Weights of a small GPT-style language model, trained from scratch on English Wikipedia: a variant of Muon for these matrices.
Each number is 128 + 24 x the weight over its row's rms, rounded and kept within 0 to 255. Layers, rows and columns count from 0. Numbers have three digits each. The size before them is the row's rms in percent of the matrix's.

# layer 5 MLP down (transposed), 640x192, rms 0.198, rows 169-212, columns 144-191
112:108134100116157161141129153134186145137140155130103163104120170148133108081127141094117125167156099138166132118162128128102147143118128146146127
103:083114165144141143160093130181118160136119106112133140140155124135079087128122118119137105131148127115114088118172115101149158116097119129136139
102:131159139171182173105106148161113104133127139134132169113153117125138133142163115126110106147136140136192153117146154100163111094154111124139147
100:123119123143064128136148129127131134155113111150105113186120114131099095146135142155190142113122137125113129165131134124126144135138127126150151
093:144099126094107109175117140130166115132182132130135120148138128131137109141137157141146113148133144125122120152166138122153130120126150130129116
101:118127135142153167149118140125176111124068149148124150151161154093164120096158167135147141128134162109098123122131125115106171136164143130124123
102:152116112111119149115108128095128162114126193134139116113072166127091081115151153062133118120106179140076131114147141127116101100130149119178108
109:134160113170128147122124124119153080136124171158137089116147112106160110144141100143119154123115132137121122134117129158105115076113147106134094
100:081136198128126166164148111104130146136120127111127111134120149148158135129142126142120097110107163101108148148151132140150133095123131150118132
104:117084082146120159124104083124143122134159131099128129085081136147144134142119118142144121142152082070127107111116140140125113100132103152135094
105:110138098175106090126168138153122119171117069143133162094152141146094156102123107158136130112132086107117134113103144125156108139105126152124157
096:121145090124132162126141147137133120126141135141137135119087118155143117101109126115104123160141153120082135131091130113151177149110132157128137
102:107125130094132149125153120175094172118107126113131149160107110126126115123111167144139141107130123138144136085099125138162106153142152123121110
097:136163116158177146139130096122144111113114116124104154129157127106118165130098122145115100120120123183125139116133134136137155105137130116112159
107:164054133106161120092152153106094126148135156148095118161161109147151129129143120115128130129182118122125169139128098110099091133160096149146092
100:130121127196106120125149121128157118143122138150102133128123077121108147161095133141129115132097142132110153140122167180115115155140136142128125
100:100152155152136166152105132141125137110152127130151096140176175161107120127157123127118125109110149167162137107094146160123143125134149107159147
098:166102141118155158154128093115149118166115129137092105145123119113152128126125146116130100136154194128177103111171147146084113150110081131122140
101:125124126116134102084145136164126121098152110166118148156120139157149079118113137187173120165161088127153155117120124116109112147163161103132149
103:139152140158132107120117138143156109130121120146105176086186142134086113122130094113133157166152139119132105133104115195144154106119116124137126
106:098150070110164082115104094096131152173119081145134137115146140122110137151145111141117139128143108169133166122110119097138110093096100126138134
111:122138136124144115129107141126157106107156117149125126126129128157129114131130125166156138168146091119118098135202092158093074141131176119109163
098:178128067114131138112130141141128116144191127096132110151124097120142103106141182131183154119157158070128119194153178154126132102117144163137109
102:118144110074120152112149138141101105167134186116142110137104111134172090154129123094164122204098127117100166070117158127142115117127128146122137
102:127103163125124186153120126144132138100101142156118126110112143159161144121136172131125097100133072126104173141116111091066151137105145164140112
100:158149077110157062089155154202110150161158160127089116112099108116143142116120117132134150109086142101132064116147132148092124144087157124136102
092:141112135146115075120131133137129119121108163143125129116100108157113107116147108117161153139140160114125110172127130161126131112098114121109160
098:093137137110073127133128109135156122116127162118115155107120098114140123086195120156164156107098121144110114069111155141098144114124129171109117
109:149124111106113163163116096108174105139142138146149115144112111142136093152128150086137141114142114137142110131115114123115134112174105195132123
090:152098130121127180113124108113149153148113053162112132128145137120144115147112079120096112112109068122088098167134121115122117135150139148132099
102:141153092130093104116100140097099106109143108133144168153151137099099161117125146111140129169140085123148080120108101141090174117139131098093110
087:140131107103136122130121124099132132096124114143158101133135142144147128143116186126113128166169137172167124087112153121121136106160154153147148
100:088107150100115134139121124097134167169146149189132129071108080131140089089148155176159140149129121148126149136138142115120157112170142146126131
093:161078111122154107141122129129091124118101146119115086169156140121162151118159117100149111113136137146179144147127137140209115113140167141095157
098:130100111103111081116139139149129166131135140136125133128132135152118100126144165113140142104145156100106163113147127082144076123178139182160100
101:152147104102141136167151104113159122151067099174116089124064119131118155145142138126149110147094122149126141147156128150127107121074116125117125
099:130114133124101131101112135127128147089150113107155142110118138093105095131126161124136142166160118124078153126191125147091126123156082145089144
098:154110142095150096189154117144177173113133139125148108095122098115153125133164124117124088114148127136123105118103094121109101124129111121159127
098:127147126166129120105153153117176147128102140137125129154128110104153136105100130156152128121125140136151126138101150114153157142129125094125133
099:188129130147071085093146116127092121135170156098123105143123106103122122123126121107138153100144119114111098147124146102154159125125112154159114
105:154146122114101147109193118141099133127138094113124108126112124158109157157152097160112160107126176130087155164162117138176120136082110160124131
101:118146106130147101198155113159100153095123138150112126115127136160126130168130107121151130135134090186096110116122139126108173138123150137153139
101:121121158134135117139120132089174104138093125126149099127098108139156136097110127127114099140134103139134172144154113096123168110128139143126144
099:159144152137129130157128130144081137124127166169133147114135133114146092171087109151142148132114137155129152129096114123123124139168145146150112
# layer 5 MLP gate, 640x192, rms 0.172, rows 170-213, columns 144-191
108:114117105098135123120091152164141087142115126129138150138119176138081131122194096124175165130154173121106139169182138150115147202113115137164118
101:127111137142085128132086134107131117136132136091159142156123140059125144144156148117115115155132109147108139082116142069135136111170175094141119
097:118105130136091099133127144145123108099138158134171096170118142144127116130106162130079112113166124150104181116150085124145149104108118110136149
091:125202117169138144095143102099102119141076134127149122099087116138101098097098131133163139178108146125139119121132141163101130133153124120089125
097:118174140111124161140137100056171078112085141137139116155113133077097127109110133118145154201147123119124127123119109119151136126121110167129144
099:154095145120130175158103151117168140149131115155119097170107106146149116128143143158161091135106135138098123132166110128119117122121108145132111
101:128120154142097102167120108104138154138156138129136168113178099121129130124144141106124132161091133108120146072177140141150142119124130140116121
103:136106114115107123132135154150151129166119108121075132134164181137144078124080121151198135145100069096151110155111096109115117109136132166121132
107:153132137098145096100126093160085129132124152111136137099104143072096110130102113143151137114176077146153124090127163111153143133116121136118083
104:089133132212111175134147145152120154138139139137117118090103133128083123152101148109099128158098116141154157132102134115147139127121155143087148
092:111153105143116119091149183140163133128112147098160148139092084127117169138149136096112127103119128125140125171147143143122148130145139114154169
102:113125134117091136144116152098105131093130146150139141157120078136139098140149164131113120140119162152119151149168163107100103111127134150122137
095:139073109128147141103138125099146148141098153118093104135106158119102142096089109166094090175122108109161158144115130071141117149148135125106116
108:088147112142113150152106101145183114128124127126132138122134100081147134133153107148160118151131140089131125110086134179120103154122148139078164
104:147113132123105153123134141112154090124166105107091133166143133118138093121123089170155092150136112129130153145148129110115151140120108142150096
101:129149152123166204135134101124106108129106093064146133137123145114117137122133142151113131105142142110157100114119066098172090149154131151131127
098:150127145167147135135129111156149122104155160153165146128119107109127112131148123077141135113110089142159132128112123089152140108134102118119147
100:129103103161101154161107157083135137157114123113149144060098100145084105131113149124112155141093122111116089120110121098175162146120107127105103
097:113097146130135111102138131127139129131155133097110160159107119114159114082111160173116072126106136152115120094136111127136127153153131143146119
103:118131095084107129108123118129098145170100112139145108086099139102114088091170138145124141165102089153151178087114088127131110105134109128151135
107:126152137094159138125157139146128138119146104107116155105159095139164138124131128121095135176122077108131068104146120081161162143158146152120158
098:122110157156166147150150146114105064123129092117144099105111115102106163099091125120091132105084094128150114145137071089140155103135158137094180
100:114104068136121119106148139137145101135166145141110144107124112088132116142145135111115090147151154150154162108190070090132059094129147104175105
103:125096128100127117107159124117127129142080115149125131142141120135147123136123148127142083125153134133073160104136118155139134128111152115162092
093:184162150137107137122113123117141134110108122082116125124136112082128128119132119128101148204142176125114141127120124180129104156129169149157146
090:116117111107122106096095135098108146148128131130132133138161113108135100104081111136108111145124085132122107167063109143135144137147139172099153
099:080130101144128134158132136106095050137116156084195119132112119101131137129085142103126135102155110156158152164087128136143078121108139114158159
106:117132099130171167136134153104160119105140101095152123130149127161130108096158094094124134136140132113155145140173059164176134139106108181108134
089:118102122131124145155139094140117131072080152129108161143103107105129141118143093117128118134108162126110118119106085180111128147137104155134153
097:125139111122165124143137111109136144122160158143140144148123149076131124128150153119128109127089166159131166149115141124085088173115119137154147
071:135114118153113134161155111099096149125127113118145171139114178104133089121128128119100151127117132147115119151166083131135092144114167114125147
098:144131161130140116068152156121165132138143152144141159127117098126145107125128126114097117144104116116178100134111112111111139174122120131122148
102:131150092137149170119134095121089101117154093121164104125159099171094130121113137121168129112116142140107143108131160132165159094114071153093103
094:100125119141122138132126120112109115145095101126177111150135120143114197169080140135134117161103121118123164105112144104097126134173132152132179
103:123118120139130157124070142105140090097125171085132080118099145122086157121138156136110091152146174112112154123133117115158152191124150136132116
094:124135158127138115144131119150161136133097142114160088141135115143097108147133111157121136125123125143108131103144107162110091120167147141082110
098:123158112151123115105126132159149094078138126134103126114130143098123111119099099142125108132187092110121158118114113137129134132153104144118173
097:108117118106114093102154104147149166140128165088138127099131152123185114156134133082095149179120158161128133143182124090155116149073113118130152
098:135130148149127167073102119085124083147119109109133097144147062156129116141155105127110143099149105102146124180154067150128155103118122109140101
099:163131197142120124139165125136120108098131172137101115154076097142138101094140091109163105153140115116126102080103112083143117092156140145119115
108:143170155137116098084123079159136098131139105110124140146138100157159183120132139121141139131160144085146109153130163083129131080113132155154116
100:143119151144143133116097157140103146149169155119150154152091149157114131158145111121116155152170114141132154104085141127145114132130112124108140
095:125120134158125090131082118117132110118110121115114159147117144049130140143161120146135109101095148099107164117111111108095127124124133105136131
097:109140144158109129116077152157150096095134110094144072121140129139103167144139113139175117153130097126158168121153130167105097105144125091151115
# layer 5 MLP up, 640x192, rms 0.173, rows 170-213, columns 144-191
100:120116128124146122111132144107122099122146144157077135127090111118096102141131117123104119174146085133121109111153169130108179115112137119164134
101:141090094143141138116094088137122084125152105133166137140130187173143156092172126149122121181129126101151126136129132100116074104110108122134141
100:096124096132154124159104146094139131134163118167160133134089129155162142132141158116122152157109080112111119080150153136122141094092108124129136
095:117130101082150181139115102088127147107174094127131123090131119103137157065146153134110119156153130155134139123152168121119144129121130101131127
097:129137100082158171129124137167063109131106092132094123136153131148149121101125129148094191107122105132141115111143127148162111121097125139146140
100:118128144132128118128163141138093158114138133108151154109140123103117153174136136140137107123080173143155138085070082119115111125108135094110095
103:124133116117106127152113159152131110140107116084108099129100151152166142175098088126101158117140115110138091152131132094123145135093106079136095
107:133152102131114118159134107127137071124137109086140121108111166140134130126107098119168106113109111116161080115138091151132110182128169150142155
107:135104135095168149065114135117136166133121141128131137092135155136136104113103101125133139150106120118122102091134168140162111149152145121141119
107:099180108098127112099142134126067160143069107138144130126129130120148129151128126145135087134163149127129161138107111130134152118085107159144153
092:115156146102134107128109147138131100130124159123108102114164080128123128118118117136139171143154135127089107127107148160130164118161077150088106
095:145132122108128159123123154104099169071093139138135131136137151135141096111085158144126163135128162113087114102124179125136110137132136158166167
092:153082148162181075089151143129144123147141136130137140124116149123130079118133146102166123163112112099101109122122157170117108124119121115145094
103:132098103164148110116122137120132136148116099127090155154126157140120128114107163151084155155120134110096117145148170091141126138153121111113110
105:117089128149153115119162130128131069124140168147118138140124123136130187137097111140076156151164096147137146106133153121142062170125121145125167
098:148147114133181123110167147173134140169119113085106159130146138126151129124213114101143137143128125111115105118122104098108129119136149152079126
099:168133103097101115128134158093137125125143149147093117130088083080158131152127095095141084123106132116158111156137132175156138135140103093086117
097:134182115132149154116109144156122098092111143168172123105152124110160104101130155169113126086145114183117198126116152103124145113119150117141099
108:154107102124156089105109104143090135164156151144125172125088111120155134088060139143108107178179179095092128162161139132104123129105107095111099
101:138179109125141113111134131099136122148116131152100108122109109126111100100121159108149146158159079118126109097118147129110100112095137085155140
113:145165148127115135110112105147144122121138135078113113155124168146123100138150141153069092148129137142091112129130100116096147153188167132105165
100:133128113111127098155116120139165144111136092122119107138080138104080114147181115124096109089133156163144142118128154119139147116133065147130094
100:128159153091099114137112134089125144103158113139138145129106133141097155177135136106138199126128081177114149124180111136152138101127121127089119
101:133103107127131165129122105138188127091182134116138193121133102144127132142144155145125119053129117125140113075133131139143110163124113114168098
098:137149162123072068152122102131111147135137121112127137147106112149121101154164137142111143120173100137092119135097151127131141130150126124132139
099:140109134149109101173147104127096092136126161101170124105083104118120121141144145125135181136128164124134102115121127167144131128134115105104181
096:126102147172111160093136092123127143169151124138100101106092095121183148130137135100179166122103154123118134141125118131129117099140095118112102
108:139133145119110114114152123116121120139162173148144088141167111114175096118131121077140103130116105109163118093137115142118100121125131134127136
096:105098136143111127116159144146118157102089124153108127132150136137138146148132126139145161116096133071126123143121150098134114155187137105097086
104:127116135162136145137136140114152154138106128089038106135134140096116127153143135092147116159109148128107134090146139199163129089127158081105135
073:092136120127123096065109138174136099159152145128107137137146101152118153094145088102144142117106118071122137126133120143120128143157105101117077
102:104104124138121140156096090124098153136129122128102113150142113167129139110109121153107138122145109121085089177143147069178084137156165147130123
095:084068097140153146144108119188129107107115186141102151120117123085141121165132117112144131116103104091130121162131135146126083128165138118092114
102:128135097127110138154130123108153144141116156103161141120140107088100137138136151157117117105096131126128151136121142131105132132111140120093132
103:123172144096132130108164145088144107137140156103130145108102142138128124082088125085106101120172123110105092140156110107149166149108153162129134
097:132139109126121135149149088112111143123143175131102143103132127122152113136133160139160139130148131150123118164177130189124124131093149189136108
097:142105133098152085167140131111125153136153162176142151123121106116139108132140098099136161130157154128131106170114128119145120119110105117146119
096:100158099120149143144147175130147151134131150153140123152147139149151166105110125106102166173153139128155130118118155129144158116102116139114133
096:134135068107115146135127123120160140113138104145105141159121123101159151121134152048147167146102135133118145119120117160132106136136141116123115
100:172142139174138116125149147179116086135101130119128104182143084145113118112192136113161120139123082101142114113137107154132145089143140117151146
105:132131102088166149126140182100114134149138136148119152136115134154062118137158151104161179129092138100096142114139087116130160131123145132143150
102:118172137127144151123093153154153111103096131132114107147133106138150135082103089113150102104103145153153112204156106101133139120105127161133117
102:121097130130171123093088118126139155118191114107118126070131110093135116110133120115108135152165132145107126105107092118127167102148133133118150
098:089105116178132131142125120130183160089136119155136120116111091130092090116136089100188136140093103117159122165088110174123137124137170122133097